config = dict(
    qk_norm=False,
    learning_rate=0.00857,
    dataset='wikipedia_en',
)
Each number is 50 + 15 x the weight over its row's rms, rounded and kept within 0 to 99. Layers, rows and columns count from 0. The size before them is the row's rms in percent of the matrix's.

# q: layer 4 attention query, 128x128, rms 0.0565, rows 50-63, columns 0-127
# k: layer 4 attention key, 128x128, rms 0.0565, rows 50-63, columns 0-127
# v: layer 4 attention value, 128x128, rms 0.056, rows 0-12, columns 0-127
# o: layer 4 attention output (transposed), 128x128, rms 0.0696, rows 0-12, columns 0-127
q50 092:45 64 75 62 35 76 34 50 49 45 66 46 32 45 43 43 51 72 55 34 32 65 27 63 14 87 38 45 33 56 51 40 62 42 69 88 54 60 52 47 31 27 67 62 22 74 58 58 42 53 50 57 26 30 37 55 66 62 77 28 23 54 41 56 64 63 38 43 48 46 58 31 61 35 61 38 45 67 62 46 43 46 54 34 59 54 54 43 48 41 60 80 65 51 54 38 30 21 04 56 88 63 56 46 64 48 65 61 34 49 33 43 81 38 60 53 44 43 56 46 47 53 47 56 37 52 45 44
k50 095:44 34 47 40 46 65 66 27 48 47 46 48 43 60 31 38 92 49 64 34 54 69 55 62 28 36 46 51 38 84 55 59 74 44 32 22 02 63 63 45 22 55 46 43 53 34 57 54 48 63 51 54 45 48 62 44 37 44 75 55 59 74 46 54 48 32 55 69 48 48 44 72 70 53 36 27 70 45 70 57 61 40 53 58 64 24 40 75 38 34 51 45 64 64 55 59 55 63 36 33 45 79 36 26 63 41 59 50 62 42 58 57 30 22 56 43 56 54 43 80 08 70 50 51 45 36 51 75
q51 092:82 45 54 38 42 55 37 67 63 63 66 55 57 56 73 54 31 68 68 38 56 65 38 23 57 49 67 42 55 46 48 59 58 29 72 52 73 75 54 72 54 29 65 41 46 62 53 49 12 64 59 36 55 26 42 77 46 67 65 45 52 35 68 63 19 35 38 73 52 46 53 40 38 68 59 40 35 59 69 69 63 48 54 41 32 52 88 57 56 47 48 74 75 56 39 51 58 27 71 50 46 44 83 80 72 60 41 43 38 51 57 62 49 77 36 37 31 47 37 51 59 52 39 79 61 55 65 72
k51 098:63 57 68 25 46 55 84 56 57 54 76 18 06 93 38 37 55 59 42 31 49 47 52 74 59 59 36 46 36 56 45 42 30 39 60 31 54 40 47 41 27 38 42 38 59 55 53 54 44 39 56 43 51 43 20 36 60 58 66 47 42 57 49 56 67 37 71 69 29 40 65 40 67 49 68 12 54 43 32 45 47 50 54 68 60 40 61 41 55 45 31 59 57 67 36 64 33 64 54 58 64 62 54 44 45 29 67 56 68 68 32 57 53 13 71 46 23 51 62 44 72 65 53 40 45 28 44 15
q52 086:66 46 39 49 29 71 49 30 61 78 81 61 55 61 29 33 47 27 44 70 62 75 30 45 66 68 40 57 50 23 66 63 37 60 71 42 65 36 57 44 31 62 59 59 52 64 39 24 45 31 61 50 53 48 76 41 53 26 52 46 53 49 28 30 61 70 43 60 55 27 53 66 74 30 71 71 42 79 03 41 46 54 24 54 49 53 45 34 23 57 26 50 55 63 55 57 46 60 42 61 30 51 47 60 51 78 16 58 34 69 36 56 60 39 68 43 63 47 68 53 44 33 51 47 48 37 50 40
k52 093:31 45 50 55 59 47 37 18 51 48 73 64 39 51 28 61 57 57 45 46 07 52 33 51 45 47 57 58 40 42 20 52 36 79 41 54 50 76 37 67 28 43 56 32 75 55 65 55 28 48 67 58 49 74 49 51 38 58 51 30 49 53 51 33 44 54 50 47 37 20 51 65 41 58 81 49 72 49 81 39 59 47 70 44 56 56 52 43 44 44 44 76 70 78 75 11 67 56 48 55 31 58 42 71 32 50 52 25 47 44 69 27 40 45 42 69 53 62 51 68 62 35 76 62 80 42 48 74
q53 098:53 55 52 43 30 67 68 45 79 69 56 49 50 67 49 57 29 63 44 22 20 71 36 38 51 56 24 59 23 48 40 52 55 42 81 78 67 58 63 71 22 16 66 51 44 38 38 34 60 43 64 28 68 69 68 65 51 63 34 32 13 29 86 50 80 49 75 58 54 40 34 37 44 46 57 46 49 61 40 42 59 79 58 59 65 28 54 42 50 53 53 48 33 29 58 43 45 60 58 41 41 38 38 33 38 41 47 40 78 44 53 54 63 55 59 29 40 46 51 25 72 53 56 43 46 57 74 47
k53 088:49 51 64 21 41 55 64 78 50 41 43 52 29 39 31 71 71 31 67 45 48 63 67 30 38 57 32 47 36 59 40 45 41 41 75 45 37 48 54 52 40 40 33 25 52 46 30 29 61 43 10 57 42 66 58 56 77 72 77 72 35 46 28 58 40 37 57 36 31 49 52 27 40 46 72 56 27 59 41 45 53 46 44 66 31 58 46 38 34 46 57 54 52 40 76 40 77 75 51 24 43 64 69 49 17 46 28 40 53 62 60 36 67 18 48 59 41 69 46 55 44 53 42 68 53 22 75 73
q54 091:45 34 44 51 66 60 63 23 58 49 46 60 38 45 52 31 39 47 19 54 83 57 52 29 66 78 44 52 29 72 40 45 38 47 38 38 39 64 59 35 77 31 68 45 07 48 62 49 58 44 74 07 33 42 63 21 44 54 21 19 58 57 64 41 76 49 28 27 49 75 52 41 42 32 41 40 67 45 67 33 43 65 46 55 42 47 72 40 33 47 78 56 30 54 76 35 60 44 40 47 31 45 73 51 36 41 50 52 55 71 57 39 61 35 25 43 35 50 57 39 52 37 41 43 53 56 60 40
k54 087:46 62 32 75 37 45 45 50 34 17 50 36 28 41 71 52 31 71 52 51 54 75 65 43 43 56 40 47 51 65 38 34 65 38 36 68 34 21 46 56 24 43 32 54 21 42 68 64 64 30 44 35 50 61 61 74 62 35 72 51 15 42 43 26 72 42 39 38 53 31 30 50 16 14 41 45 56 61 44 47 52 28 73 42 47 61 42 63 66 75 50 57 45 65 43 38 68 42 63 27 55 54 58 39 49 35 51 32 74 58 36 43 35 59 26 39 72 35 59 63 43 40 32 72 42 48 32 43
q55 105:48 67 45 47 60 54 40 47 39 46 59 66 65 61 66 61 13 45 49 60 54 60 33 43 58 55 59 46 52 38 41 25 30 41 85 96 39 39 24 60 44 63 48 77 37 70 37 30 25 42 46 39 57 63 61 53 43 60 38 53 42 19 44 38 31 53 46 46 61 17 48 46 44 55 54 66 46 57 40 80 50 41 59 43 45 75 71 38 57 65 31 39 66 67 50 51 57 23 69 35 53 31 44 52 38 58 64 46 64 54 80 29 55 65 64 73 63 62 54 61 67 31 43 64 60 97 50 34
k55 108:73 42 53 45 47 42 50 51 52 32 44 36 50 46 13 62 58 36 66 25 42 48 34 42 41 54 38 94 24 32 59 59 60 77 64 65 49 54 31 60 37 40 30 30 66 71 50 43 29 39 58 59 35 67 30 38 83 15 39 69 25 72 52 82 36 62 43 52 57 33 52 52 61 78 77 50 62 43 46 73 63 70 49 53 45 59 62 40 50 48 26 71 53 40 69 62 20 40 53 37 35 52 26 45 40 58 52 45 48 53 60 61 80 37 51 42 32 56 44 37 47 46 58 44 26 65 54 60
q56 093:82 76 39 49 79 49 49 59 28 55 27 67 37 35 59 51 26 46 59 65 53 36 45 33 82 48 47 53 85 37 57 30 35 69 48 26 57 61 34 34 23 29 34 46 56 55 63 55 63 27 47 41 29 39 56 38 52 79 38 56 59 16 35 35 51 56 54 47 66 31 33 54 27 62 56 65 47 54 45 29 28 40 55 47 56 59 65 49 54 78 67 34 23 48 44 54 34 59 47 68 35 51 33 48 60 37 46 57 47 60 31 49 42 55 39 29 96 59 55 39 49 41 37 54 85 45 44 65
k56 102:71 38 24 42 75 77 66 28 50 44 69 53 68 55 53 41 00 73 47 47 55 57 40 36 32 66 43 51 27 42 60 46 53 60 71 74 58 63 49 31 62 26 65 58 72 72 54 24 44 53 45 44 40 57 47 62 36 69 39 32 37 43 61 41 39 52 31 52 44 32 52 59 38 38 61 71 50 80 38 41 32 35 49 68 67 40 70 27 53 41 50 45 60 42 65 43 33 71 66 54 42 12 46 62 58 41 48 63 45 54 52 28 83 46 54 37 35 38 53 69 49 68 21 66 41 46 53 59
q57 074:46 56 46 71 48 57 42 43 50 56 76 18 35 44 52 74 55 27 39 46 42 53 58 55 81 72 41 51 00 43 71 57 27 35 22 44 64 57 47 37 53 40 53 54 53 42 32 29 38 50 70 54 53 55 62 43 29 62 60 63 82 58 65 43 07 57 36 65 56 38 66 48 73 67 53 53 67 20 71 46 58 58 61 65 48 48 54 42 48 49 54 27 55 49 30 62 50 54 37 47 34 58 54 62 75 55 52 63 44 70 25 14 49 83 57 39 36 75 59 68 66 38 47 51 39 36 49 39
k57 080:52 45 59 35 39 31 56 52 30 41 59 45 50 62 30 47 58 29 59 55 53 32 45 46 67 55 60 58 75 69 38 70 71 67 33 72 91 66 43 58 71 73 60 46 58 58 50 49 27 67 88 62 42 42 31 45 21 64 19 66 57 58 56 28 56 62 51 39 48 23 42 52 63 53 96 46 56 47 56 44 78 52 48 42 59 49 73 38 44 60 38 56 65 61 43 62 30 64 57 28 41 51 64 67 24 54 60 38 58 51 43 40 56 63 24 74 45 50 59 37 57 25 09 48 36 51 57 37
q58 084:42 56 78 57 56 56 36 24 48 62 35 74 46 71 75 55 53 55 70 55 26 81 49 61 33 62 42 40 40 44 42 47 67 60 49 63 75 53 46 42 66 51 80 60 45 36 39 84 62 55 73 46 41 57 20 41 41 56 47 42 56 38 69 47 42 61 40 63 35 20 53 85 48 41 36 71 57 59 78 28 34 64 48 50 71 61 59 44 30 42 82 73 80 40 55 22 34 61 58 56 75 43 56 42 71 63 50 65 45 64 61 61 64 57 65 44 26 82 45 58 58 65 51 53 52 49 55 70
k58 093:48 61 33 67 42 64 39 42 36 68 61 50 59 43 24 45 62 58 41 34 78 18 63 42 55 59 40 56 41 31 49 61 35 42 32 60 46 47 67 86 47 62 48 53 56 27 39 30 51 52 54 39 53 42 62 30 85 53 44 43 52 49 62 57 58 65 62 64 26 59 69 73 67 46 57 37 58 52 75 28 74 70 70 58 46 30 32 51 45 46 32 59 56 45 53 33 41 51 64 40 51 57 52 57 73 47 36 52 75 29 18 74 54 41 85 49 54 43 53 76 26 44 19 36 19 30 81 48
q59 093:33 32 71 39 60 69 47 76 50 54 49 18 30 49 55 52 65 47 53 26 33 59 64 69 09 28 50 77 29 66 39 61 60 47 47 71 42 78 51 42 72 31 33 22 67 42 60 59 85 56 26 44 45 47 44 50 42 55 55 48 42 50 48 45 48 46 28 65 54 79 54 56 72 45 45 19 40 48 59 48 53 48 69 67 44 30 47 32 48 38 75 47 58 41 64 68 14 32 27 52 45 66 60 44 56 36 78 80 51 50 52 48 62 58 64 32 38 43 42 60 32 70 38 74 50 55 51 49
k59 101:24 43 74 38 18 48 75 47 62 50 44 37 37 52 62 37 79 34 62 40 42 44 57 64 40 40 34 42 69 56 76 50 60 37 47 31 42 65 47 59 71 59 62 46 33 44 64 61 99 75 43 68 55 49 58 52 51 52 51 72 57 69 51 43 65 53 59 04 43 90 34 47 72 43 52 21 40 34 54 31 52 52 62 52 57 51 68 36 61 38 52 36 50 44 29 60 51 56 38 41 60 67 56 48 67 54 47 56 32 37 54 62 52 36 48 43 49 57 48 78 28 76 21 69 25 45 49 48
q60 084:53 70 38 66 49 57 47 40 56 37 72 41 60 32 25 75 49 19 44 46 43 82 40 64 52 51 48 38 24 75 08 52 46 50 57 69 75 45 47 52 45 57 71 46 63 44 89 33 54 48 54 59 56 52 68 61 25 43 60 57 54 49 55 64 67 61 68 39 27 58 65 53 53 58 77 34 33 42 28 43 39 67 43 39 52 20 51 51 17 16 33 78 41 43 43 33 20 54 54 37 29 47 84 67 60 63 60 17 40 38 67 53 57 55 53 52 64 38 49 58 47 51 44 53 48 48 55 42
k60 088:53 40 54 58 57 34 40 75 47 49 57 27 47 68 20 77 92 54 72 59 58 26 51 45 62 33 76 49 37 45 29 55 65 52 52 57 46 58 35 19 44 42 52 57 74 39 25 67 55 41 49 42 56 48 58 41 42 59 34 60 42 57 55 53 28 61 50 47 25 40 35 36 24 59 31 43 62 50 36 81 51 56 27 39 42 69 42 50 53 66 63 39 62 65 43 15 68 75 32 54 40 75 29 48 39 39 34 39 40 35 50 35 34 37 70 61 67 83 66 51 34 32 45 76 33 68 33 47
q61 094:62 51 54 45 46 49 74 40 71 53 43 58 14 69 19 20 82 51 61 21 50 76 60 41 50 46 24 41 33 46 54 51 75 69 40 31 43 41 44 49 10 47 39 29 54 58 46 36 13 61 82 52 31 33 53 42 46 40 64 47 51 77 43 67 35 57 25 56 48 45 60 53 55 27 74 46 58 38 44 68 62 53 53 51 33 35 45 57 56 65 54 54 53 58 82 63 24 43 72 30 58 64 45 51 55 56 74 36 47 66 51 48 42 46 39 46 56 69 37 40 42 36 56 24 20 40 37 42
k61 099:38 80 55 56 37 47 67 34 68 32 40 37 43 64 57 58 63 72 84 58 50 56 61 38 54 47 57 31 83 53 52 29 68 50 24 26 63 65 55 67 31 49 44 47 42 05 34 60 15 52 52 60 43 49 72 42 35 48 23 44 64 43 50 12 53 49 57 57 38 45 39 54 64 37 66 39 56 46 50 53 44 62 76 42 42 76 69 44 44 51 75 35 71 54 65 28 69 69 61 31 45 32 43 70 62 34 52 48 50 41 52 59 46 48 28 59 54 71 22 40 60 51 65 20 67 58 38 69
q62 092:40 61 61 59 40 27 60 29 23 47 29 50 49 41 45 60 39 62 74 72 43 30 40 51 59 40 61 63 42 69 88 71 60 76 43 22 51 44 23 72 52 47 36 40 42 52 55 50 57 41 51 48 48 40 45 40 40 44 47 60 21 21 55 13 19 53 23 45 25 45 57 60 51 50 62 46 56 65 27 52 07 66 45 53 62 54 67 55 74 53 68 48 59 47 63 20 48 41 40 52 31 63 87 53 37 39 62 68 48 64 57 66 39 60 38 60 30 69 24 45 39 49 54 66 43 55 59 61
k62 086:61 77 34 69 55 43 44 51 45 48 38 56 31 58 32 45 50 31 69 42 51 42 75 78 27 56 49 55 63 38 64 61 46 42 16 47 42 49 27 53 60 38 52 37 53 57 58 70 55 60 53 39 47 08 28 50 53 80 37 52 49 19 65 46 43 56 69 72 39 27 50 50 29 32 40 19 58 62 16 26 59 57 46 30 54 69 25 54 49 62 39 49 52 41 40 38 24 47 61 42 39 37 55 48 79 26 58 46 39 41 38 27 50 27 41 42 43 56 27 62 45 73 69 40 32 22 38 73
q63 105:75 58 40 44 60 47 42 45 50 43 48 51 42 46 72 41 51 36 05 45 56 56 84 51 41 50 49 60 61 53 49 28 64 33 46 50 88 64 60 50 69 57 64 63 22 32 70 46 64 43 52 49 70 42 66 45 21 90 48 51 71 35 39 36 51 39 62 92 34 68 69 41 54 71 38 31 44 54 51 17 45 45 50 47 74 60 48 58 86 42 44 56 34 19 40 57 49 69 58 42 30 72 42 42 48 81 69 52 59 62 47 56 39 48 40 72 50 50 60 35 58 38 51 43 41 48 34 32
k63 113:36 69 40 70 61 52 41 47 44 58 70 63 41 58 66 62 50 90 52 60 52 82 56 33 50 43 63 70 32 63 59 74 53 45 49 59 61 56 30 55 57 45 61 53 45 60 48 47 72 35 23 62 16 37 69 41 36 66 55 58 45 33 07 67 37 55 41 52 60 49 41 61 30 24 55 46 40 36 58 55 19 49 34 78 69 43 70 50 61 77 47 42 79 20 44 44 63 45 16 52 42 50 40 43 64 52 63 46 47 54 30 72 47 52 60 45 64 57 70 40 62 19 25 76 47 54 63 34
v0 096:62 79 44 57 64 22 64 55 36 42 68 46 54 47 52 61 56 47 71 51 82 50 46 31 41 74 54 53 41 49 49 77 56 60 49 50 50 82 79 42 74 31 44 58 44 47 49 65 49 48 28 77 52 50 67 59 78 65 71 52 27 34 56 54 17 57 61 65 61 64 92 40 55 54 36 48 27 54 37 42 37 32 22 29 65 23 51 32 52 38 45 39 36 53 53 94 46 50 63 26 41 60 55 57 57 64 64 50 40 68 44 58 27 62 67 54 69 59 41 41 56 76 30 67 45 48 41 59
o0 095:56 17 61 54 57 71 44 39 61 48 38 45 57 41 70 32 61 61 36 67 57 58 59 61 60 46 22 75 59 14 49 35 45 33 49 28 68 34 46 40 48 70 43 52 42 57 47 28 34 48 71 42 60 44 47 27 70 22 25 27 61 75 49 42 86 40 27 40 56 40 41 67 45 36 64 65 45 42 62 55 65 50 75 62 33 43 58 68 37 66 54 65 78 70 74 18 75 48 49 63 48 56 21 42 50 36 46 58 62 58 38 57 64 49 25 42 51 42 60 29 58 37 76 31 55 61 73 44
v1 085:39 44 74 49 54 37 84 51 52 59 50 52 44 42 44 51 57 68 64 35 56 35 36 42 49 60 64 63 32 69 39 51 24 51 54 57 41 59 72 55 26 44 33 75 68 44 32 42 36 39 24 33 30 65 27 44 66 67 65 58 50 40 47 61 51 61 57 72 66 66 52 64 36 61 26 59 68 63 46 66 65 26 51 48 37 49 47 45 45 64 61 42 34 86 22 55 38 53 34 55 19 46 93 21 22 45 46 50 28 39 81 47 24 59 52 28 40 37 71 47 65 51 52 73 69 39 35 56
o1 098:56 55 36 66 41 57 43 30 46 61 49 59 54 60 48 67 56 74 48 41 31 66 52 38 57 42 42 54 46 30 58 49 74 43 31 54 51 54 33 33 47 32 67 63 33 59 49 61 59 62 69 59 52 44 64 52 41 41 68 38 74 44 47 63 36 63 45 57 54 26 66 69 52 30 67 62 78 50 77 00 48 83 65 58 70 68 46 61 60 38 38 43 56 56 68 61 68 71 57 38 56 39 24 88 60 59 61 31 49 62 25 72 78 34 68 55 47 42 25 42 60 34 51 47 66 59 72 35
v2 092:46 53 20 50 46 72 48 61 38 60 47 78 67 31 46 29 59 51 47 56 59 56 63 23 38 40 55 50 31 54 70 66 55 17 62 53 54 37 68 53 37 28 39 58 39 52 48 72 57 57 57 65 43 71 50 55 49 42 65 46 38 80 47 62 57 42 42 66 16 34 32 52 17 52 32 57 36 61 79 46 39 45 69 42 51 39 53 56 53 52 68 46 43 65 91 55 39 55 58 29 66 31 71 73 28 78 34 58 40 56 31 40 55 55 19 68 65 55 26 71 69 63 81 54 73 62 56 57
o2 098:52 46 64 59 75 39 41 49 41 48 68 38 61 45 55 52 64 28 70 72 36 48 33 68 55 60 35 59 47 16 30 35 35 59 28 67 49 81 35 33 75 67 60 65 61 51 35 39 63 43 50 36 51 31 77 56 48 65 46 48 46 56 36 32 28 56 52 42 46 40 86 51 79 72 58 19 33 69 46 50 36 51 39 66 49 43 64 57 24 30 27 55 77 35 16 41 45 57 56 61 53 64 35 36 26 35 77 50 53 39 47 67 37 56 34 34 52 26 50 46 38 15 50 38 43 39 49 37
v3 098:48 64 59 58 33 69 60 45 79 48 40 77 66 68 65 65 53 26 51 41 70 75 81 32 55 41 71 66 44 69 40 55 61 51 41 67 35 62 45 32 65 67 59 62 47 62 35 46 41 76 59 43 37 25 72 41 64 55 58 54 63 50 41 53 49 58 36 78 58 56 33 27 40 42 71 61 70 39 01 12 60 54 50 40 44 53 26 71 76 57 39 55 34 26 72 45 64 45 49 43 56 51 55 62 57 37 37 53 32 50 32 45 72 39 45 45 88 34 65 49 59 48 60 53 34 69 56 53
o3 095:49 39 62 31 65 44 42 39 29 54 57 25 45 86 69 60 63 89 54 66 34 39 15 61 47 68 43 34 60 23 72 26 61 44 27 23 52 65 50 63 33 42 62 29 41 56 46 25 32 45 38 53 72 41 58 30 26 76 52 57 55 37 56 25 73 44 61 83 54 38 51 66 66 43 57 41 52 36 58 54 45 37 29 50 25 40 61 56 54 42 73 67 60 81 35 65 28 54 53 35 49 40 59 39 53 58 60 57 57 71 47 51 27 56 51 63 49 61 32 28 69 43 45 59 32 35 41 51
v4 097:53 52 57 69 68 51 49 48 22 61 47 28 51 60 54 51 48 59 88 88 57 51 38 43 41 72 67 46 49 73 36 46 60 73 28 51 38 57 38 43 79 47 39 38 47 58 49 32 66 33 46 22 44 33 58 25 51 55 30 51 69 38 36 68 47 70 28 63 23 40 58 60 57 48 60 21 68 37 38 39 52 66 56 64 56 49 47 44 36 53 63 46 46 50 63 80 37 27 82 40 44 50 13 42 45 33 78 11 45 42 64 67 36 34 66 58 40 49 27 25 45 60 63 52 64 61 46 54
o4 094:14 45 66 22 27 51 49 56 53 51 59 54 66 34 55 50 44 52 22 42 51 68 80 62 31 40 30 44 50 58 68 47 58 27 61 40 57 44 57 69 40 59 70 48 33 69 23 44 54 72 20 65 49 72 47 71 78 46 52 61 29 55 27 33 64 39 46 39 55 66 57 24 65 33 28 53 54 56 46 47 70 31 70 61 36 71 35 29 50 53 44 63 53 66 34 79 63 54 34 53 70 62 65 59 47 42 50 83 46 74 41 59 54 81 56 65 66 40 89 50 45 59 44 35 49 54 47 36
v5 100:55 63 40 20 53 57 29 41 49 53 27 69 14 80 41 53 42 50 32 51 76 44 27 14 73 57 49 46 41 36 61 24 55 50 50 40 42 16 44 63 52 65 52 47 63 73 51 53 54 58 77 85 69 28 86 42 51 58 73 59 64 61 46 48 70 59 68 54 58 43 47 50 50 40 47 71 52 65 50 56 49 46 60 66 69 52 49 36 47 78 57 56 67 53 54 34 41 41 52 37 41 75 78 36 36 70 58 42 34 29 46 47 52 52 44 65 14 49 62 30 54 65 55 74 69 31 41 39
o5 105:41 35 61 50 57 45 54 60 23 46 63 25 64 30 64 58 51 73 40 35 30 38 29 75 35 42 48 54 57 46 54 68 50 27 46 24 72 48 55 50 66 45 62 56 51 21 58 59 50 45 46 49 24 51 13 59 49 82 51 53 41 48 55 66 59 27 23 26 39 60 46 53 38 75 70 57 30 60 57 43 63 65 44 60 56 33 52 37 35 42 57 20 51 38 47 67 62 96 59 51 78 46 51 58 53 53 57 29 40 56 61 49 47 62 58 29 99 45 46 45 53 44 12 50 50 61 63 55
v6 089:52 39 42 44 50 63 22 36 56 57 71 54 32 58 63 61 54 37 44 90 44 69 38 45 49 47 30 57 32 41 49 46 36 44 56 46 57 29 41 51 54 44 54 58 69 50 68 40 36 47 58 70 57 63 78 78 50 61 62 33 55 44 39 40 81 44 58 37 56 44 69 57 31 55 62 38 90 75 80 53 47 68 50 55 41 91 69 55 49 51 76 41 68 45 60 48 43 55 87 32 23 40 46 58 52 39 57 54 77 54 49 54 64 20 67 54 10 76 54 54 41 48 71 47 28 34 45 49
o6 091:63 36 59 28 36 42 51 38 35 41 36 69 32 40 49 27 45 44 61 35 53 37 84 55 35 45 67 43 63 77 46 75 52 28 53 50 49 30 62 70 83 70 41 59 45 43 42 59 54 32 53 72 66 32 23 49 48 49 50 48 41 46 46 56 24 62 07 54 67 90 48 54 59 55 55 24 45 28 48 46 39 38 32 55 42 51 39 54 80 53 34 23 37 33 35 67 43 27 58 48 72 61 47 36 77 60 54 55 51 36 38 47 34 70 27 48 53 38 80 59 41 53 16 52 67 65 54 48
v7 105:47 61 52 40 74 57 60 53 47 46 40 32 23 24 44 44 50 65 35 52 37 34 38 35 54 40 80 42 42 82 40 42 57 75 32 52 56 27 72 49 36 74 26 59 53 60 49 22 52 55 47 43 36 16 68 30 45 42 56 58 65 63 65 49 80 40 26 62 36 53 25 25 28 36 82 65 48 58 37 33 48 44 80 53 48 71 38 52 52 59 60 57 90 75 37 40 48 49 38 22 60 56 62 22 48 50 35 62 67 36 43 69 48 59 23 32 52 58 55 52 51 45 56 65 43 55 63 52
o7 110:19 65 61 71 43 48 43 51 51 49 49 70 61 49 80 34 61 57 45 34 32 52 64 69 40 61 34 49 61 35 65 44 49 37 43 53 52 62 45 45 56 47 55 50 67 39 49 45 45 42 20 63 36 64 35 70 47 72 67 60 52 35 36 47 28 39 56 48 75 46 52 72 89 69 56 29 34 28 55 34 51 78 47 55 67 43 85 27 65 43 30 40 29 34 59 73 46 60 34 54 38 60 18 73 56 40 43 53 33 73 56 39 27 75 61 77 51 44 15 50 45 43 33 75 45 35 28 45
v8 098:50 77 69 77 47 43 40 64 50 47 61 60 58 52 50 65 58 69 43 47 50 59 86 52 58 31 44 49 59 73 78 34 76 24 44 48 66 52 39 33 51 65 38 47 69 47 39 58 65 30 68 32 63 47 34 38 48 49 39 18 29 47 43 26 33 47 63 44 21 59 43 58 50 53 54 45 41 19 73 46 44 59 35 37 56 72 29 57 64 77 43 80 55 52 82 61 44 47 76 55 63 67 50 64 64 32 59 61 59 63 45 44 68 60 52 55 47 54 42 22 08 23 39 56 34 47 50 26
o8 100:40 42 45 55 52 71 53 48 60 51 48 59 41 52 54 48 44 36 66 62 29 36 34 50 45 68 65 50 55 61 23 56 17 64 65 24 58 46 76 70 46 40 61 50 31 71 58 48 59 50 23 26 66 34 79 52 48 71 52 53 51 45 66 63 81 33 51 46 54 29 54 62 53 53 61 55 48 85 28 57 70 41 51 38 48 25 44 75 46 41 72 29 40 47 17 68 66 27 51 44 39 36 78 13 47 62 50 63 33 55 63 36 67 20 38 42 54 55 45 65 64 75 63 56 51 38 52 84
v9 098:49 82 57 25 27 56 60 63 74 52 69 15 49 69 48 57 47 52 39 51 61 41 69 28 40 61 35 43 36 53 44 72 43 37 70 53 36 54 61 44 64 64 64 74 60 40 56 75 27 36 53 90 50 67 51 60 57 66 47 42 48 49 19 36 55 58 69 64 44 70 50 39 76 61 38 63 52 49 41 60 31 33 50 24 85 41 52 48 53 58 43 64 38 25 63 71 56 55 85 38 37 57 47 53 47 60 85 57 50 55 65 35 52 73 54 39 44 53 21 42 25 32 58 60 61 61 29 59
o9 096:53 15 32 38 50 58 43 39 11 62 19 60 42 51 32 56 45 42 44 50 30 46 56 94 39 45 54 62 59 31 37 34 60 53 32 30 52 49 39 43 60 40 62 28 26 63 54 31 34 55 51 33 59 44 48 27 57 66 57 44 45 57 56 31 59 30 25 53 67 32 50 38 34 36 57 53 54 72 71 67 47 27 46 43 41 34 61 75 34 38 61 45 50 70 23 35 54 36 38 43 54 61 49 35 65 32 44 33 41 54 29 39 67 18 27 24 70 32 72 45 57 58 36 47 85 63 49 51
v10 091:32 64 24 47 63 68 47 47 28 41 59 66 72 37 40 38 71 57 57 57 58 82 57 66 54 33 52 47 46 24 51 54 53 38 60 44 36 47 49 59 85 75 67 66 23 61 21 41 39 47 59 29 66 46 28 73 47 21 59 37 61 51 77 35 37 49 42 52 56 49 38 47 19 58 48 43 53 44 62 37 54 46 42 37 21 54 60 37 50 37 60 46 77 49 45 51 65 36 25 23 52 15 51 70 55 49 27 62 58 32 28 30 56 39 23 77 57 59 67 49 60 34 56 45 14 36 48 43
o10 094:49 55 64 36 57 66 58 54 79 46 60 64 34 48 47 47 28 38 41 54 53 26 51 46 82 74 47 52 47 80 41 43 52 56 59 32 66 63 61 60 29 61 43 68 87 42 80 57 60 38 23 66 27 32 46 47 61 80 37 55 33 60 40 49 33 51 66 63 30 47 57 42 83 58 69 22 47 51 50 61 28 45 24 56 66 75 39 54 77 63 49 64 62 43 50 23 44 90 42 60 23 69 44 22 27 48 71 40 53 63 58 53 44 57 53 45 40 42 24 43 44 58 41 50 51 56 61 66
v11 091:44 48 47 71 53 17 52 36 83 67 55 50 57 48 61 45 33 62 55 34 31 54 59 61 57 28 56 51 41 54 15 31 48 38 63 51 40 49 25 53 50 45 25 30 79 70 53 64 40 72 39 47 51 46 74 53 20 48 37 55 33 45 67 50 65 42 45 65 27 45 39 57 56 42 35 52 58 40 51 41 78 63 30 60 55 63 53 48 26 62 45 47 21 65 64 50 45 36 67 38 72 67 55 52 35 49 33 38 21 56 26 73 68 33 44 76 72 43 73 42 73 48 76 64 42 54 82 23
o11 091:50 48 60 28 22 50 73 71 59 45 61 43 36 56 54 58 67 28 57 61 45 36 49 40 43 72 63 57 51 41 58 63 58 69 53 57 78 56 44 57 62 47 61 57 52 39 21 50 70 33 61 51 84 58 61 44 44 58 40 55 69 40 77 20 52 64 61 35 54 88 56 47 46 25 78 43 47 49 72 79 55 76 47 37 37 20 48 46 41 50 63 44 63 32 36 80 46 49 64 62 39 43 62 55 25 55 52 73 65 45 59 35 51 89 58 45 43 64 14 41 57 55 48 57 20 25 30 57
v12 083:60 41 61 38 48 69 40 26 32 62 59 03 30 52 51 45 55 74 37 58 50 48 68 17 63 57 43 45 65 68 51 15 55 33 54 57 76 33 44 49 45 51 60 61 51 42 46 45 46 31 66 56 23 47 65 42 38 41 40 35 66 71 60 62 59 48 44 55 25 88 08 38 35 45 66 53 55 57 72 68 41 61 76 50 51 56 30 57 50 71 53 62 44 34 65 75 47 42 64 23 45 46 45 56 49 44 47 52 28 54 56 78 56 53 42 32 60 67 28 51 37 32 71 58 62 41 87 54
o12 083:28 61 63 70 22 44 38 63 38 59 24 78 51 37 57 29 39 44 52 65 30 42 51 82 18 48 60 49 36 45 45 71 52 51 13 56 42 40 34 52 67 70 62 39 50 49 45 53 74 51 24 52 57 53 42 62 68 78 56 64 09 52 47 39 37 31 60 43 55 45 56 41 57 55 50 55 49 61 38 32 58 47 35 46 46 22 83 49 32 38 62 31 62 55 29 37 54 52 47 44 52 90 64 20 72 44 53 77 49 54 60 36 30 45 72 63 56 53 45 65 54 55 53 65 36 48 17 62